config = dict(
    n_layer=11,
    d_model=448,
    n_head=7,
    n_kv_head=7,
    head_dim=64,
    d_mlp=2688,
    vocab_size=8192,
    activation='gelu',
    norm='layernorm',
    norm_place='pre',
    norm_eps=1e-06,
    positions='learned',
    qk_norm=False,
    attn_scale=0.125,
    bias='none',
    tie_embeddings=False,
    parallel_block=True,
    init='normal',
    init_std_qkv=0.0253,
    init_std_o=0.00539,
    init_std_up=0.0253,
    init_std_down=0.00539,
    init_out_by_depth=True,
    optimizer='soap_variant',
    lr=0.0036,
    lr_mult_o=1.02,
    beta1=0.95,
    beta2=0.95,
    lr_head=0.00705,
    warmup_steps=200,
    schedule='wsd',
    decay_fraction=0.938,
    decay_shape='linear',
    final_lr_fraction=0.0,
    batch_tokens=[131072, 262144, 524288, 1048576],
    seq_len=1024,
    doc_mask=True,
    train_tokens=912200000,
    steps=2331,
    dataset='wikipedia_en',
)
Each number is 128 + 32 x the weight over the matrix's rms, rounded and kept within 0 to 255. Layers, rows and columns count from 0. Numbers have three digits each.

# up: layer 8 MLP up, 2688x448, rms 0.0822, rows 634-693, columns 336-447
# down: layer 8 MLP down (transposed), 2688x448, rms 0.0917, rows 634-693, columns 336-447
up634:176140146139087129159093155107136111080058142157122169105159148110120118180062127119108165083145162124116108097115105145111114109181121114149153105150150173136110093072138088095117074149145082130142131078148135170146146084155139067049144049112094153161205080058136047168075051107083099108140164091121157096117170124103113112094105110131
down634:163161160082143118115174133162095119180104101093141126124180157139102131133174178137169102115156161152113155190072135198122184193096092149141127169141129098054132181168118137106153160131103119130102182161075159092125106172061052133176129147174139099170111145170078107147173183148190116108160111150089123088122133129151205166147110111121
up635:121107069107146152161134182162166096106143158127166171145090119090067099121146069142077127124154122140056180173118125096102197135157127138157114177190176074158092168125192124028115061148167088153128120146113102094126122080105129125107042125127153197102110095090159102145078135116099108104088198169099136174155145114139143094110122134115
down635:165132159109121133107170158184172025112138142103144186191116170049191149152179116146185117146135129117138192090144176133124106146112150203093138110149118169126053130104186110121170080139150051088196112089139138097072161161171128147165090139081176214135106106124102098165083076179139061089119140127154206176081201174100138133160120228160
up636:088056077138098081142101139102150133130196164131131107145125132155159179156115104096139096108178108097080111110127113092088116130058118112169105169155050142136165102197164158112143103136117187105070115174115141124150167086136146106220071076134120157094118065142147139145093152120155129175131156100104114058145148176109115148146130048178
down636:124178116137119184182157123100102130165122188165153098156162141157099143183161156158127131132096123066105110120036125086109111138161092172189159094118086097162058182081129093132113120192099119109127187108166108125181100152179139099110161142098146117099153097191174138144193090095096123161124087153133147158164198152070137099164122150169
up637:174143123115188191138071114120083110134151116197159112113130137141162079083151191086089189098182140162098085106140050155130131152122080131122157126112082111139090096099175114155135175103111063096119111104168144114076155104143109090186170129125112158068118153134116132157132077156161155220079152136160173125146107158162171118144095171158
down637:105101162109127081193130153146117137173156157104063113139114112129094173169168177142136135146063093059148103161122221159115141134148189094153119068099133165116126189094173082134086140182158130111144065091116127137159127181203149177082120152094135140156111119155155147098191118132156146118070113178034183152143137107059105151149130111102
up638:131118174102125099151131152098108078121130093086157169091133142105159118132143094136145107146171143096112117117152144116148134109124164099107089084127134131118114184087166155122110181055088170182116170119111139102111138127109117091146167118156123126125135108131075130139122109148098074085115126115180134120052117199131115136154092093112
down638:122168074174055171088167138182138154124133076144151147153181103170124169133141152115177120114129119133111171095136146103125171123152089183174172149107175124098150081136079098138191140147122126091149120148166134152086118127186135153137113169120119099091137138131138119088162146162174203106127158144128185087171089075105127121114129152142
up639:186104195074117103094130108037137115135141142131142110103123191099172153116110134165110120184080100124105084157167110134149151107160137103109146091155079159159097108084143115085103118114154098155121146144166167118163151116114125152160107131103110131139164129167068150205175096123108098177153132076132138128089108183114147107108057181097
down639:060110161142176145102170121130149118152115141081094154148076005099116167156123110136102125112130079160138200151132139170118054150111124130094148139128155123109129161120111136088143157140184193139131112159109120142152108166116151151070185156114112143140153157110084144125123134140135145118174141157169125120140107100122137139136095171140
up640:157095127109115120121107179079163139140135097171147153130150088171164094110122095119084097119203214108108140173147056112098148121203083113124162092077197162122086123134156142113142152115119104127067113165136117142182153136172096130119135134109153153125155169118129195171126180140120129130118112167119129061203137117123107133111124149125
down640:090130141146180115097136140201188192109133170131151077112153129167146169144123159111163100117152083133064151111130154098130161199127155129158149159176174144106128094109067109135137117110111137101187114146141169113130144089112177099157073163126141115154158073131179132115120123124172155101171106139072161176116083104080174100116143098132
up641:156171109139185169135130036127070180133111128180146148153164114149147147083089099142129129098159089134096152104081125149107149107158124144144140124061081131175110100059113112159119148206129100124119128117089158135056062171128125095202193110130129104159061148071163163103115127046106137117177106198177162037101097147128126140144158150073
down641:086085163101139094155126135148108129194174123144102174134124053104102129162183108062085134156071135161150123197145142075183119127144115148131074163125137126188106127151139179096164138045157091154100084105164110124182120115146138159156149103089132149140172143141052140194121172127187130141093094075094113145161150153126115126165156120135
up642:150043113069079166122150089167089167177150090096176103114172117081107116116138126118078166106142083127113143194089136109137092137164121099134134179071158184118106128120154086096170112127144122153128133131155160136124154158117105200092103194152107120096069129125088160106109069106187161082140063065162140138126115114119130154182065105165
down642:111138106200139153145179152156121176142090132143115144103068150121092177171142141154200103128118152138187131145176133131136129190120170179123099132157099137162116122136124101194151184127123107078180097142121106093165146169124163087107128105122182146134151157128113157122110122216106103151202166108144137149125162073094122128158172113104
up643:145119113085058105104183148063116116082122119156196131139072084124197137120180131135153126150124152071152100189116137126098130111093095122132081131091103163147150113107125169189113126138150117175081105047128101150091116141141160143148147168115142108125127114131091144155134162113140112110117087088227092200125150116128085117178122089091
down643:146103154159123171093084077145152146140158145150115147138175182168120095114099165123110110115132137241167151149156085141115174142144154135150077178112105160107108142129112120111129158148094186103099135085122133102093126089105102163154160129143169122110165158144170181141154051118152147194104153104089111142116085135140144089078109143175
up644:169107101170147162077146141173068122156151150107074151115175154100110145163162094098118178131137115147164137115145128061178165146152213121166090153070124118106207106145159082136119122070117043175145121122144123127081120148126168131159173117146116094070123148072153161126104115149156145089098073220142140175099075126128145180174105153102
down644:091156153165065159154137152149130136160178148147054121121135148179119150103172116108115127138100110134055076143201149123052113128118140176167116086140165108184041142148117096217152166131116130180047131106109148105232082164152165139154104104135174169128107119124128138125157116158098100158111167129186094112097099099093074168136164148099
up645:209155098210232150112115141154093163160159121114103146030150134099141148098136144142159121126126122164111098161093124116126102073138128169120077104095082200156158163124137088121153168095138105088122150151144173135135136061146115107141144108110091132099102155171129069141163113056119158115139157171163114087126139166128109104167093152109
down645:137098168070120132145155123110132127137086081156152119231125150165096169112113109108146080166093093101118144124131139073185153107071164094121174162130154114130111086100151157172132121192153120181149174158126128145151123135129139147161157055072195131162174154150127102141136162236177115141125129125136172165104074118134134061094142176145
up646:202154192135140093188089082100124196111149074149156147148153115144129152164137162126164083109060152124148157128127172113142147162174115161176157107096078124181130103138128113143125106140144117146185153150115162117125118120179128116150141090135154131070120138093107130144086105138163138145133139129167106129065147168165143099124142115135
down646:111120076147162221115164166102117065140148120134076132117068098104122129128063138115153142118159127079086113103153106154166089150139117165133165144120100141074139167164117141154098122095137159143153131126141141129207120153122099122139143169124199075173106146110181186145175102120204143140134141168077130096138124094104132126141166166117
up647:172088138193121170068200088183081108120095192116139066126138238173156103173171130094162199144143169192165244155061122167054160172070161161024071139165142121144214019103106126194113146159088187180192127218125169121199129107171093138184091156127085153088123087145094097185107071042144128156159115119147116197049150109160087131178093092115
down647:142165136167178174184132087255135169037102195179095114137096255156141150148162190132200151201197111159133209149076118120067181222049192165195169153128067096194168094078055043255135239184105198190227161185108163134132092125084156144125070089140137124115076102078120091210150157070109173209187103187097165119129119128156111158073110158136
up648:124176077083106090048132169121112143106122139131132198099156167141078147124133195098097112137120207103122117107138116131136105142105139154092081167109077182134117112116125169071169129132146151137149162130101132075125105104184140137180089063109118163117121155128095113094075147107158166078132141115139116113095129151161053126118131139059
down648:140091179160141122203102119142143156093131073136170098096137071117141117106142140130147093117195089180162160072130158125157152077175121110212145106133174126144123116138122113130185176115105129101134130115119090107105163157156134135179128193113126103133137160097070176105137143075109151158183165092098117069184138167124102068125171105176
up649:118101154119139157168108180160082089029146153133115141120108062196141142106073155108121127109119085180201123133110127105136099125143082108174133119120139138148120081118117106121190147171087156154106129120173159126109141161168175098094115102111125123131106151134116108137167117091147144139130110138173071150167054146052113132127140127110
down649:137128104175145127090132096120183113225134152106144143151169127154172147164195118179069114159098136074139134111098154145189105162194143172106140158108157117091155129150132115134128147024147113135117155109165148115112140181107085148121144159095140134182101165167091121128146104193090116085136193161206103086088130140187154148110105200153
up650:097145152156150140117130127160151055101111136098078133131116153113160155152139085129115103084115144114106078146110174143152178129163184108121177117143112117126107104084090168112095097090090101145138056207157140109155109119162128083125081131151106097105148111154099123178160121089153091130106131146149121134134117169073121148125152123101
down650:068095098117103095133096118120124190141134149184131156098073139123107081118137217131160150163134086153144136153138102100120111140091098091117091148162182114134120114195120098166086106150148109115181191075109130128141153130118177119146130142124157106139083127103133166114098170141130162137152127127138113102170077124108163110100158109121
up651:178112158123147118142148118157130101100092097104189117103123152159157124125127104132146162174155162077135137088095142127158167135155118156153164125118122032151071150099145146165130125138126114135148132163149152074119071136127125122171147127109125078140171133130150136052127149144136085083123115123050115145165170153119119148159087145114
down651:155137122127145134114109121118117177155103107093134161167106093143115119097157097185158090099128109136097107181153071119163104125150088110170136135150141168121198144166064120077089140156166142163135145141147102164150132101182142163114128084163147145117111128130139141150139144127116200150175120129126166082124116100114134154140108177118
up652:084067175114135138174129107096139178162109148121169165137129113110126196088075103117077161140085125178184179136100199118138119108087166106134156127168125150116075065160085124095181154171171148106098113131152096163128083170157157111108077124160178159141149133094121158136165082083162162116118119149195138172103099108104126145109120159119
down652:169112123071090134113095175119175104130136110128161119156109178147073078165156191104144119097165126090099076100112110168162135119159174174118091176112145085142155142093145110121126138093193146125155155154110142143127155106111089100143193147151091133142104170149139125149175157163136159133090085099157116135099171132113139085114110114124
up653:112149150189129130168110094138096187112127166142146111186109170055107175121115067111093100110066137113051161158086073149170066160130138124112121149044171139131095169107177152132052135114117174150086145160107167088152120109110117128137116044138104134092161134131087144079116146124148147120147140169173153100169152163138107122116144097139
down653:106149124117120133146180157092141110064144110115131137108106153134145120110113169168148147123097115138152126101172202159077151153106202131081131168138142067158099158159126106177192103175110146133159078154134090168174134095120114133100095167092138078150125157146123086173183066117160138146155159129183096114134129151155087122168167101100
up654:172161126129096102128094114108143190150108135153150121063172121172139158101151116157160140218080165100123131124162113171151103073098107144167090158099115086172113066134128151104095149116064109155136086090124165162115119133114080118133084105106125150083140089109162143107121116144139104152083170134112145120116144169055118075048087142095
down654:131163092092120157169160158107139112139165167119135173093149172094143190146172138146163125115127093164165154163136077112167161184130137205123149185155109150195255243128140115158156102179181212090162175078184064096133140171139146136116138153144075099097198146112150071120144148131130170120123205112141075106118124157151160178096118123167
up655:109078169161128123097167192119162152153064173183149183141143186161197065080116152144115176102160074170106177068137121169109141169133070149095147171179133134173122128130112153154151104105124181080148058114134110141180116133097050146094062128101160117171109145141140132194109133174142121097094102113111110124201105120160185091153094168069
down655:137163146130180131157053064138174090109174185098161220131148131118106132122113098181179179207209139155134156117175178196178064112101114200159137083113057114127116186157111156072149175145064172132183101130134150125124080072120170093175077128081127143140121086120112091123090077157199113148149117173116098135096104101115163108156147160175
up656:064196212171091146134116140108101158134090136134145134083120148118152148156126146065021076086100119093145105146165154143133130191138170131130141167073114155083103127130079144089159137099109170139088075089119169152142089106088133150166146118090157164145130121158100167188102124106111116103046159146156153170099147140160122177196159112084
down656:108085047052085129136103193084170131159141130108183162075103125189134157116186069090130109101142095126151135089140125171149090080119109123171146141193143133185183097177135175109162099140214112090166183106082083136142132167223114073138131129161126112095097122108087180149115079133150133128101103084191165113192133049141109138123092157255
up657:084107164181150117170154117105102130142094133113071189192141120126096161079111122103124175149042103120034089135118183096107097103173106123128079138083160132110144075125113109149168078157149198138136127073126149127119204192064166165138121194170134169106123074162156159120097133065083161100148058046133186120085169092101173100145164146116
down657:199157145123122115119083147155132103065126111170119076160152146174132125122154122121133147073175075155131164177123129114159113145100166119118213047138173111108146128126057096156117107154143131171133106101149143118139134098134134120129118124073164076117164105137160170136095125158149144173085171169083194151168136145173148130109108201115
up658:087131161174105173135102156118132149151139087023148125128141146111118109158133153148166111117141143073115157125144140160142105117159141138112190110118163184116166097116144163179160137122142139157097071141153152138126078154168082120089127151147068118118191212118140086151140123123130140131137093087135066131071127124150087148191098103140
down658:114121125080150140108145137127079117158118141200124147163117175092192161102130114128091152123186090151123154114160094137122108149170120120205088152136116160134118160182067117151113143135185133096099138156151112130165172070074145119106134087204123133114108105089136107152133075117143126155160092149152156132171097107125113105147139154121
up659:099116151093152156145124097113131144096139112096147166128101084102159138097114143131108140078124139100143150134112131119080112121110110100167092128079144059120021131195134180098149104121172139086070132124079072077140134157158079114116131102100191157124136094144137177136161117179146124118159070153112129092139113152091173126205130098147
down659:146122136093089121125103205105123150127085100038117145157098102117109154166125166111115105141096110116139102140107149120137185196166140147137173144116137156076145089119146134128124112125118150158188104041113118137094119147154090153107165145099065137135165145129124136131126156119097095100100211097177135131134122117186123147070123151120
up660:105110177095115134127080142171088171152149146133128127063131118159189136138157183103137155124120151097136142154083156122094129162083152066070140123113138113223143036165178199079176114143139114102186174117075168151191148120069143152136139169119193105133140134098191145149094156193173140109078129115168125103204117145140117156147172065150
down660:128128079141068118118133109100109160108175087172172164153155129144175180141089139146102146161170130122119180110135106126154169176181151104183098136112160118117104082132132135175149156140107125159168166063134111094107183152123232174136166179119180158166180099146160168063159165086195090076153086202073134135123136136125093124096130167146
up661:141180060156139121145118141134083101107140088152129147092120147145114174127140142095140136143160152152061073100121157110139137147184143141148159132122148104093135104117131094189141164181146122045147134120151102149118150123130116136168111171116156115081125137109153120167127095126076108174118160173192131117152075075129062120053148148169
down661:112067138129107114089099177103164116107147102099107115079146197114122145149148160117129143144071107119152188193116167085115138165097165132127130079190082131103189223097151131108062144131159146098188059096109122110176121180120196166158133141136078101162161139142108145091166118073102192099099080114162109152094176103116151125129105150048
up662:114152150071192173155118152159078088117161078173096066141118118089129117129148146128151058143148185131076104157107091076148162101080132121051115111162155157124111106128181119088155127100155123076044162151126064168118152113152111121131114095101161130149150114151124087135151122169088112122107134058112193106158139156111167183134102104109
down662:111129101135139176125142121139107156166121146153176115110155149167173196137147195145176114153188188123188150139138106184116102122122134179093175135138141117144110135118132122142144079148137123204167121177080142160138122214106095132168129088096122156133188136130179132169161182160111079103081095150122182086170140155146101149176144145172
up663:096126106120154143072092104159086142081077152104145113128192132113085182124150118138146123132167084130107147142115151148137108126091180099124154184117154127118087140096142080125127127129107135136142140145114139127165131146166137135181187054112159172122133186107083168167121099104145107079179153132169123157186085153075144083135064111135
down663:191145130109105107107095083163143189143139123127031143152194088119136121167133109178175105099102143141170042162081105105173138096152147118143128123112071117129121134086153148107102114154119188128132146065130063094107092118174178114145114153153154128094180167127147170132109146116123158170097143099145142110085186144132203187139091136210
up664:123132123165125117127108115121080138116111094156114108059103146090129129166126111164139166104103179090121127105141087137134084132106156141150072069109124124115076148110167127171123145124136096127136139131117125148121095129150156149127121130152114140124126095146157125111151154161085166086061161098133137102100144154168148116151095120134
down664:156140174116154152140148133131203083159153137102129153186129149121132135078132113075158147178140097161114128143134156094144127151128165130143147175128131129164146150147136151120118129098111121114103140176143132144147124115090113108085173106067134185157164163120119138154155075091160110127187109178090100152112140150136135126124122136098
up665:082117174165128168099084175127123175124092144117093154141172115133050132161122106097114082069129147105113158125123121115151146149116120110156156119159110089164093156153115146110149125199138146111152170154149096180091158142119139137166090113135103127119135132108117128068173146117164070157111152145122120117135139099137161129102160140142
down665:162148101168133119100189151112191143163163091131099114161119106123101109097144134127138087159155134137121115139103107146211146160162136172147072142109167089101144150133187156155166148145136163148137131119124126079128140153220157152097173114152154165165125097177102122184103119111132089143122104077117108074130075158078098136172134106147
up666:075179104142125160177125207085125101093105149106106143123103132126112130085107114117101076081086125098105164110123175180188145136114093087076129141168098144154082128097133095083102136115079089123154114095098134141099094142064119145109094150165109107117089088094147082130130096102134167142148166121155156119124247122178173208126111147119
down666:115059201125163102122171113177155181081146165147095120104107082127114169125142182158155136143131137077063143100187105122117139146158000096113120124078104198118055117140096145156156156144221167108135127156161146119086155108123165175094116178176136142119159130237183199075110107150152162087108147135091164153154129162163119130164122058122
up667:128158162129149150096176132153144132112127092127153124176134175131174139194117115062124139116135117099075141133129140139085119108126118103165189144164109151085152095131111145124129104128083150144143123117137145115066182069075153157138104102117123088151173161165093102179104137143194144133137059112126163082219145125075183087103122159104
down667:131142150166175064110188104138087072116153107173089164110079167103095094091122118117149105141109110102134182132139106076115161127109135109102068106126100142154174159057160068126174072126119109135159084096123105175139089097137109151147132104111183186092096107091136141137114070151114134130099151137150061131182111155161140137193115127109
up668:118123115199199110105155160147115112094095133132063135196136129108126149105136081120099196187149147126125065131112154182138109128113147080101187122141133094139170137181180093117146134118125106094088107127114127158107157149137158107100148181117146145111116184095096135125093116068108134105129157116090143149121124141150070132177116085102
down668:202119117152092058149091113118166130132147152150131105154104137156123182170109163115149139127149124132138132122153100106151150143103187115166095131108034140155135097112118153186080137171111097159101124116049135125190140116082137122123138111148162125133157097093157113094187159136121146199090153161103120073166124111131144151172194149198
up669:109078063170122151143119115137095134143126086091140143092153082136132110180148156132090106154146114142134120110136117154128091071121119129063132131057119140107081126118135164174186177094087155165126109108181141115181108160130149120167140099116112126135137111122163184078127087104077108099156122166119131073125141093109097129141160162138
down669:159114107057085101206152110127159123145159076105134133053083140043127207132119161123094045128093096078207145154152123130114149120068117191102163099159121161116153065157084148101029127160095101116153081141102125163203148148100155075114120167110100121172165149162128100112138099156102130110167201121086138114095069147135172080190124137068
up670:089177085131084132106116167112130132150121052130145136145078137167075089116101140078095130170116109111102146142111120123144113147168183139189188146115112125130089106126156136082116153145173110109169133078203113148159135022106184142100062166166126126105140142099096141070149130081125171153090097084151169162166149114155125159153146087083
down670:148142163121185131097168089187137119129189224150160131107106111175090188120153165164167118171139122174143139111121122149134145125104187132123118134157139092137157128126107119154114121133138116108114161117082182125147072159083142115158130131100164147130142120124121101175075068133152076129159118148135129089152137101109121096103166125122
up671:086117128091164154108157116171129116136131130135118115074146123162134115106135147133138150134092152089114118155130140121150137117120099074156119093077173157152122129112154190083102064115139107100139119139114099100130109060125108096075109138127176089101140087126143170133119059070130145133107128142064144094110065158157129163080161158084
down671:187120115162128162176192089121125145124151177126086100125047129133107141191118175202153142126186138174111068193107085133164139136148149113106123191139148108122103171085100114122152086124127129166166141116150136180188173157112185124142041184138137121144117138144134126185155155140122125136144173146150118114167143095149054095131144087181
up672:161164174117138142174154165117092121114164149104108154103114128198153119170153125100088168129143148078098126116152129138059159168144075137200109148138167107135158104137070093179150191081079137048181109185164129143112115124146147112171155091148174074144076109143151142169121084102150102120144097156171186139100200145129107130114093093155
down672:108083090079110133136112164115179149109154173217157055087115177133089108144130123129146111133164150140178131104091138155155125105127181165113089151144121084126114156090146163114109103131085140145121105137153161136181138138126120052106155172120097118139160092118162082150119164161096116094163135095099104086109167113164121191126119103203
up673:122106111152124151157085110076112101108132119140148100108122105098122125111190136052112123168126156107114135071139115074120186135122189130221172052120110093113171143159155162135143110140140136212150104134146080113058211134069100132172085088115132094096096125079097162127145086028118028114152087130170161151138105116177170073094170081154
down673:137173186137133116111117165185168160126095077135058079101122190174125126155074107166171122119067101115128134155183119131178133130071139129088158166156163123134151163068122128124170167126103149094161119170139124130125115139127130173118159164135150122158161170136146120146095164143168219146082179166086129141171130115134127105124140174138
up674:142113159074174104141143087065178123091095163157110148166153121143125099117152166097129100136151113179121116143073149098139109143153135166185085083058186096107137051125131168072108150128150164151179091138150132074077150154118083136117106091162179192125153154159132111159115103037171104103136132187159136144109158079132186130178101130135
down674:123164246097134193116096157165146084144095191142091128157119167127177172129113176171106170150096115168175125064128121164174139119137101214060112114134198184108200135140130187108081132118038172070109188118109118091140086109056158127130111105100116119115128108118132128209057129137172107109096110174100167214086047131161099159122075152210
up675:129150048139149121159134141088127156101080111114103142115154122142107133155083128109139100164152136171132075144046102123123154043158092118147133101124133114141077135144120143183134163130117172087090075172087107095115144139186112138151123095130145148112145123082183180125113083132098065111184119105118118130143131121064119122098177149120
down675:137138137119128107130115135146105085159160083117176089098141176113131046070169124105126187081128159080153182117174162069139095133135175164127140112146113116116124103141089156112110158156145056098140157133128117145143060087139106082071166167138095150089153120168081145064111139109115125165135125141123122140127132142138135162117071115115
up676:080148110102142143117086175147149078165155134145116102096150127128128140148146135177149081151097222145114154161094129139190157120092150066152049148170164119076160144103167089072100138198115144158154111111142120103107165113115066191160144135105144084121103128149174105081151135065096111140099132155127131163136119140159126133125075164106
down676:092193137221173133177164106160118173163220112092135164152178197078166171131135169103201071122114195155089088146095160120203160084179120137129044134131112157100158176095143192131151203132065111144142200226211136183202148085097145109096112121154077056109175180128164161137068047198163033135185131133142160156080165181141157105128137214102
up677:175112136171192122096140143098138072180134180110138136082165175124127084170182102107114166069159143197091160101164091119119130134133147155091142104142080093148130059153129142139126205096103186173089150205142134162134162047148144108176146173101084165135115096139174144104141081135143106071140177121135087128145139101099142064100132146099
down677:156124105107170131150131104208190150039134144123109195129132131164139139162113144155172184162159123080129110185096113130131150176133214163128144127083146038129186130130077111151140147142127143178209097128094187123156092159140082129068124104170137101158122146079101150142103151073147078143142143092132110111070122151140172142091090098153
up678:111129182123118130125077073069185097112074079136066134118114157117159089134172084173118166214146114128102098132068130139098120157121131113099096087071140146136119105120105117137155098104133129085155109225132157090157103141108125122140050095117166111061172119124155129107122091150191082162159100115138127150130153121147104108117125150145
down678:196148090161158134148135148162097125127180152110160137129133141129139162122038171131114109085120159159154119142117138121175125127163105180127170113152127154113136130163132109101120145156157190183071124084113114161141091184097146126099187216072072137127163118120100122113101168116138121107149146134123073155103132121112127117111138135116
up679:078129129131130157066092103152130140096132087128108099110134155135102097076137083113119163148105116097136082109080142094120131141188086160142118133081092165188095116077121165175123113133186083105142117136110061080106167144097125093154128150126097097130179158162128183082154110105109132142088150136185206101161111110142137136125131198135
down679:240101101072105122134205152184134092195125132147188140130111134111131135177156124131117127139141148146119192142142097170142210090100189174113156139158169119051158158130112165117166151112148078210128138098090120184128092113149142117154153151097137151178091073176103089110131144114146096127148137191096115154097171087163137111148116126161
up680:167103138116076132162136150147110095091173140113137131185137143051123093121142166151111100130128173075154184087097147108118192151159124130107210157136124112114123171136107153169096124083117105181185101125112085122121187174152120168089072139143091119131152148137105094091179140146136059093145166056157043124125202132133099141125121134115
down680:132189130168138153056108131130127169156123100127094189133121128110066112169112165097132123124164114132090118093148135204111158141127114072087146129124127157160091165142125156136096157203102178137141121078159157165190092075169067085162190150146136148126149148169106125136152065143125134164163062144191121161097139129119125153169145152152
up681:101157073154113108077115118119112131124117161125091126070106137129131094097158047109117146168146091055116166085086111134054106150176065126200140155084100143151102120142179141098121170162132078119194153129158119155135112067099092172091114206153118138086166146153147098064148088164122194125137132088155151119120120096147067145133161139091
down681:131133113136110164150175104121106086139123081163196147151162185174102138165153212107206153111111174072161107180067160115145108072105178124156136145111176072126194125122132126133107133170163136056067127116139138192114207134159186198067142073125168179142056126153166119174135135170086129144131102153117156077111133133127086098158146121165
up682:141166144163117107154110172107118151117175095101178190101168099091107063112072161154117129170134127140108117126129143210104141139178095084109109159090074139123187135083109157140175104084151075078179121139155149153072129093143121079113126126087067139115105077112112143059163105142149192099156085059186177149136107183134148072106038110165
down682:160128171113165144100151112170105112139156150091140058171102160150123094159081173111117149166123134103123165083148108177149147156097157177110146132139162115137107155116137101120179145121124147107127137104181131155151164105145111094141144099132140103118122157142140107080064115102094154134221120164139131164106168122117093084147120136066
up683:151114184122079112113070147076129100119166101126112098161144192160150155174128144110110124076106066147140167117102092106136054142166122088112164120114064147169129159132169123151124101111121165120127134098071165153137173142093113128109120137163150050135114119161142137105150066105137104144116174072113160120111127099148131113115172086136
down683:106136124082162108162191109163148121140101155167100185096116087112085122096158120112124089156139154140108094118137154197127134104164154130177117150142183182163089128118114123083095160116046126182158148164168125141126112135104101203129169115151093147145176140142145140103134088152117172122131146131061131154155075124116081092112128059191
up684:098192091145100161162145109187105160121131103138070089121102136085164131086130096145153059122130107130126172158030131184089075142111165145207132177111145149093191135132109117185128095157095128143090135150091060098126077122159135119180073126157030065113127099084193109190147152194105111161129091067070165107120112141124079050065128094190
down684:166102116116092142116133161125126154176070182119122121158114150112128161174112130204144108082073122112085102098127129122165117138108116094101218141127151179122146190216177134065128122135153166151136141168103180187117114099066141156081090111192160133137173060089135126111110153123134152157126095153166169178145134143121139068133115134134
up685:121169174189155126105080133144123144149119108092177119150131129145138111134103110165089149117082084118123097186139219130127104119114129117073097111162088134162179119146072106134149114120069166132132124116141169082219154131150173123186112113132057174167129129180129108074055108161123150218179157114116083085149137097147115137164168085147
down685:153141085052142139110124125105128116133151135105091150115097100104125109137119097125173122105181152133136154100087053140085153197162141121188126155146127115082071131121106142102116167072192095116143104114096111130038096132112098159075149115128098071085096148133146077137159118093157147085080077149144156195075147127090181059096083159123
up686:108134150190111078140131143202186091146188114074141082097085202150122100103103149123086127094126123125130117137159138168097155142083151099159111144075172132157148132066079126157129112125114192093077094141086150087115106115145094191097093115139109163113135090127149222138108135140140111080110130172200129134135123131097132164163124065102
down686:160098137075166127152127092063059198099050142147133226124124060101180152150121077162158117140123133124125095143121116104146112125143130153078130142149083124111110134194196135079117153125154092182157130163190128170150150158108149100101155142089191132127144158186116037130159056135120134163145110041080116094150147124154134104093122195147
up687:143086142081155179100093134156091090105169098103164144170126117106123091118111099162118151115114114148137113164121169143123127148162158066174125136167165131146110130164122129091117150184119141124129094174134160159156137103129073092119169154172123108101086155215100114085146147107099188152129088196131202144066073089158097185116143082130
down687:152134110176100116147132100114147107097085128143133138100133144142166194110116127127130117113123099142194145116150083123134127088104121140130171113150122113140144116100146111138075111099120179147145114153107124129092124165130157147112126099111160201152135108112116161145170122138163110112109159099114121161157141131084122080131098112112
up688:148140152197162120092118162141104141186205116125159168106157128094195160138128148133156098099078185107151111146117101147145138147155099149118127093167125204113159128127162141119041103145129104118113115108099089082117135151109145136157120094159059167178107193137091163134102150120104143128109157144134075160112165104133027138153143116088
down688:137146140102132090166106129140175073111070125146137142140125109127126187113149106151113142163139114104137152105133170119142134100100146088170090082105185115103138103175106117097161190121102215104105098110163127143103150117125149152083171132077134142093119138106175140118122190141146141189144102137177148148096108185169104164081133122143
up689:144058149144107188122136152160115096112097136067158133108133166095135159164117083183151107105180095093089116111123159135166143091116115143099098169156142119149167092079139113137070151118124190169140083119120142105101106121093116152162175148119096143189061141115138122136146131116068109159132101164080122069132152068121208162077120191117
down689:140150088070167117153185142124108134145134112182125107152145129154181121172162186100137159149123158132155208105155164137133081132174134157140113127108137124114060175174125142123172108145076092105162149115147111144143148163128138114109148112180141124097158148116131117120150126122191221106145150145080134150127130174110104105171120115152
up690:136118105131133127154145180099101169168133151179090147160155074140183180152126128131140141064210137118143058091163156142149121142154191124115145203072140105116173165059144105183110141127108145074153159131124152131137133103146132078143136160129116113115139130157095124176079167111111184085122082140138066100130107149224144141117131096134
down690:147107163156154077106115168185155118157074104072205100150181085128167174143122185091166053126084136132089097053135062135144191145187133131069102154105096188177099044120139123179093144142156134187065116128120105185169138120065116147177132104122137086094150118098146071120076164103127068116117150141094107103148109130227067129187140108110
up691:145175080201144105111086116179063143144099128166174112063210125126165058118115093091158088171107140113102086065125117117066074117142149108158134089134162127082117112157124088159141109147165152098147129133125141159146116111106145127151080124122182096164145147163120141085154117127189162073140138138105115149132156130111153112128177047171
down691:090065174138107214184141111158136099103190180111122134081095143146106175117070140143155128102170143151163120157176214125131151097114134124136104142102144185123162119116139155210116180129139125122112178128181139123170106169155163191105154101160126137181092131104139096150095106156117107134119119128143132132120145189177124083127161135194
up692:186154152070089101141142153092194112101147142110199086119110125103143127145120037117087049177089107161122081121151107173167136149121132088119148110152224104163236105113169138109086150120106158142031089118120101080165137093111164134099104114106126065154063126161145177152124111101169165143141102164210096199109158153097132179167182138120
down692:176131184151129117171191155131184132154099144149150135148107129123161123134159111120150171150168157135192103137097162150175066165160163049167174127151174126152107140191039207151166197112177053115111107192135163107094138129117143147147163112124115123164159120094121156131189092152154101147119066169162221122184169157094145136106134148132
up693:150104143154100116116133154117167180124164129100159093126123116165097073117114132164119093142094186201167116103058099084131125078170067169171144133148108126076155178128117107126089143120152078127119156116151132102139142076128143117161138104112168136127157079079162127103125167128178145113112076100134160118151157148100137131133122154111
down693:079138152133105140115128143153143051103092125098175178175105200142152129151107109151129105130097171133152139172140185141117142123117123128109177078134095177121146099124060139178115151142157170144082115200142101087112140089138122110170162124113118133190136123183091080170188069111155120107124160162139112118162118102121077159161099160133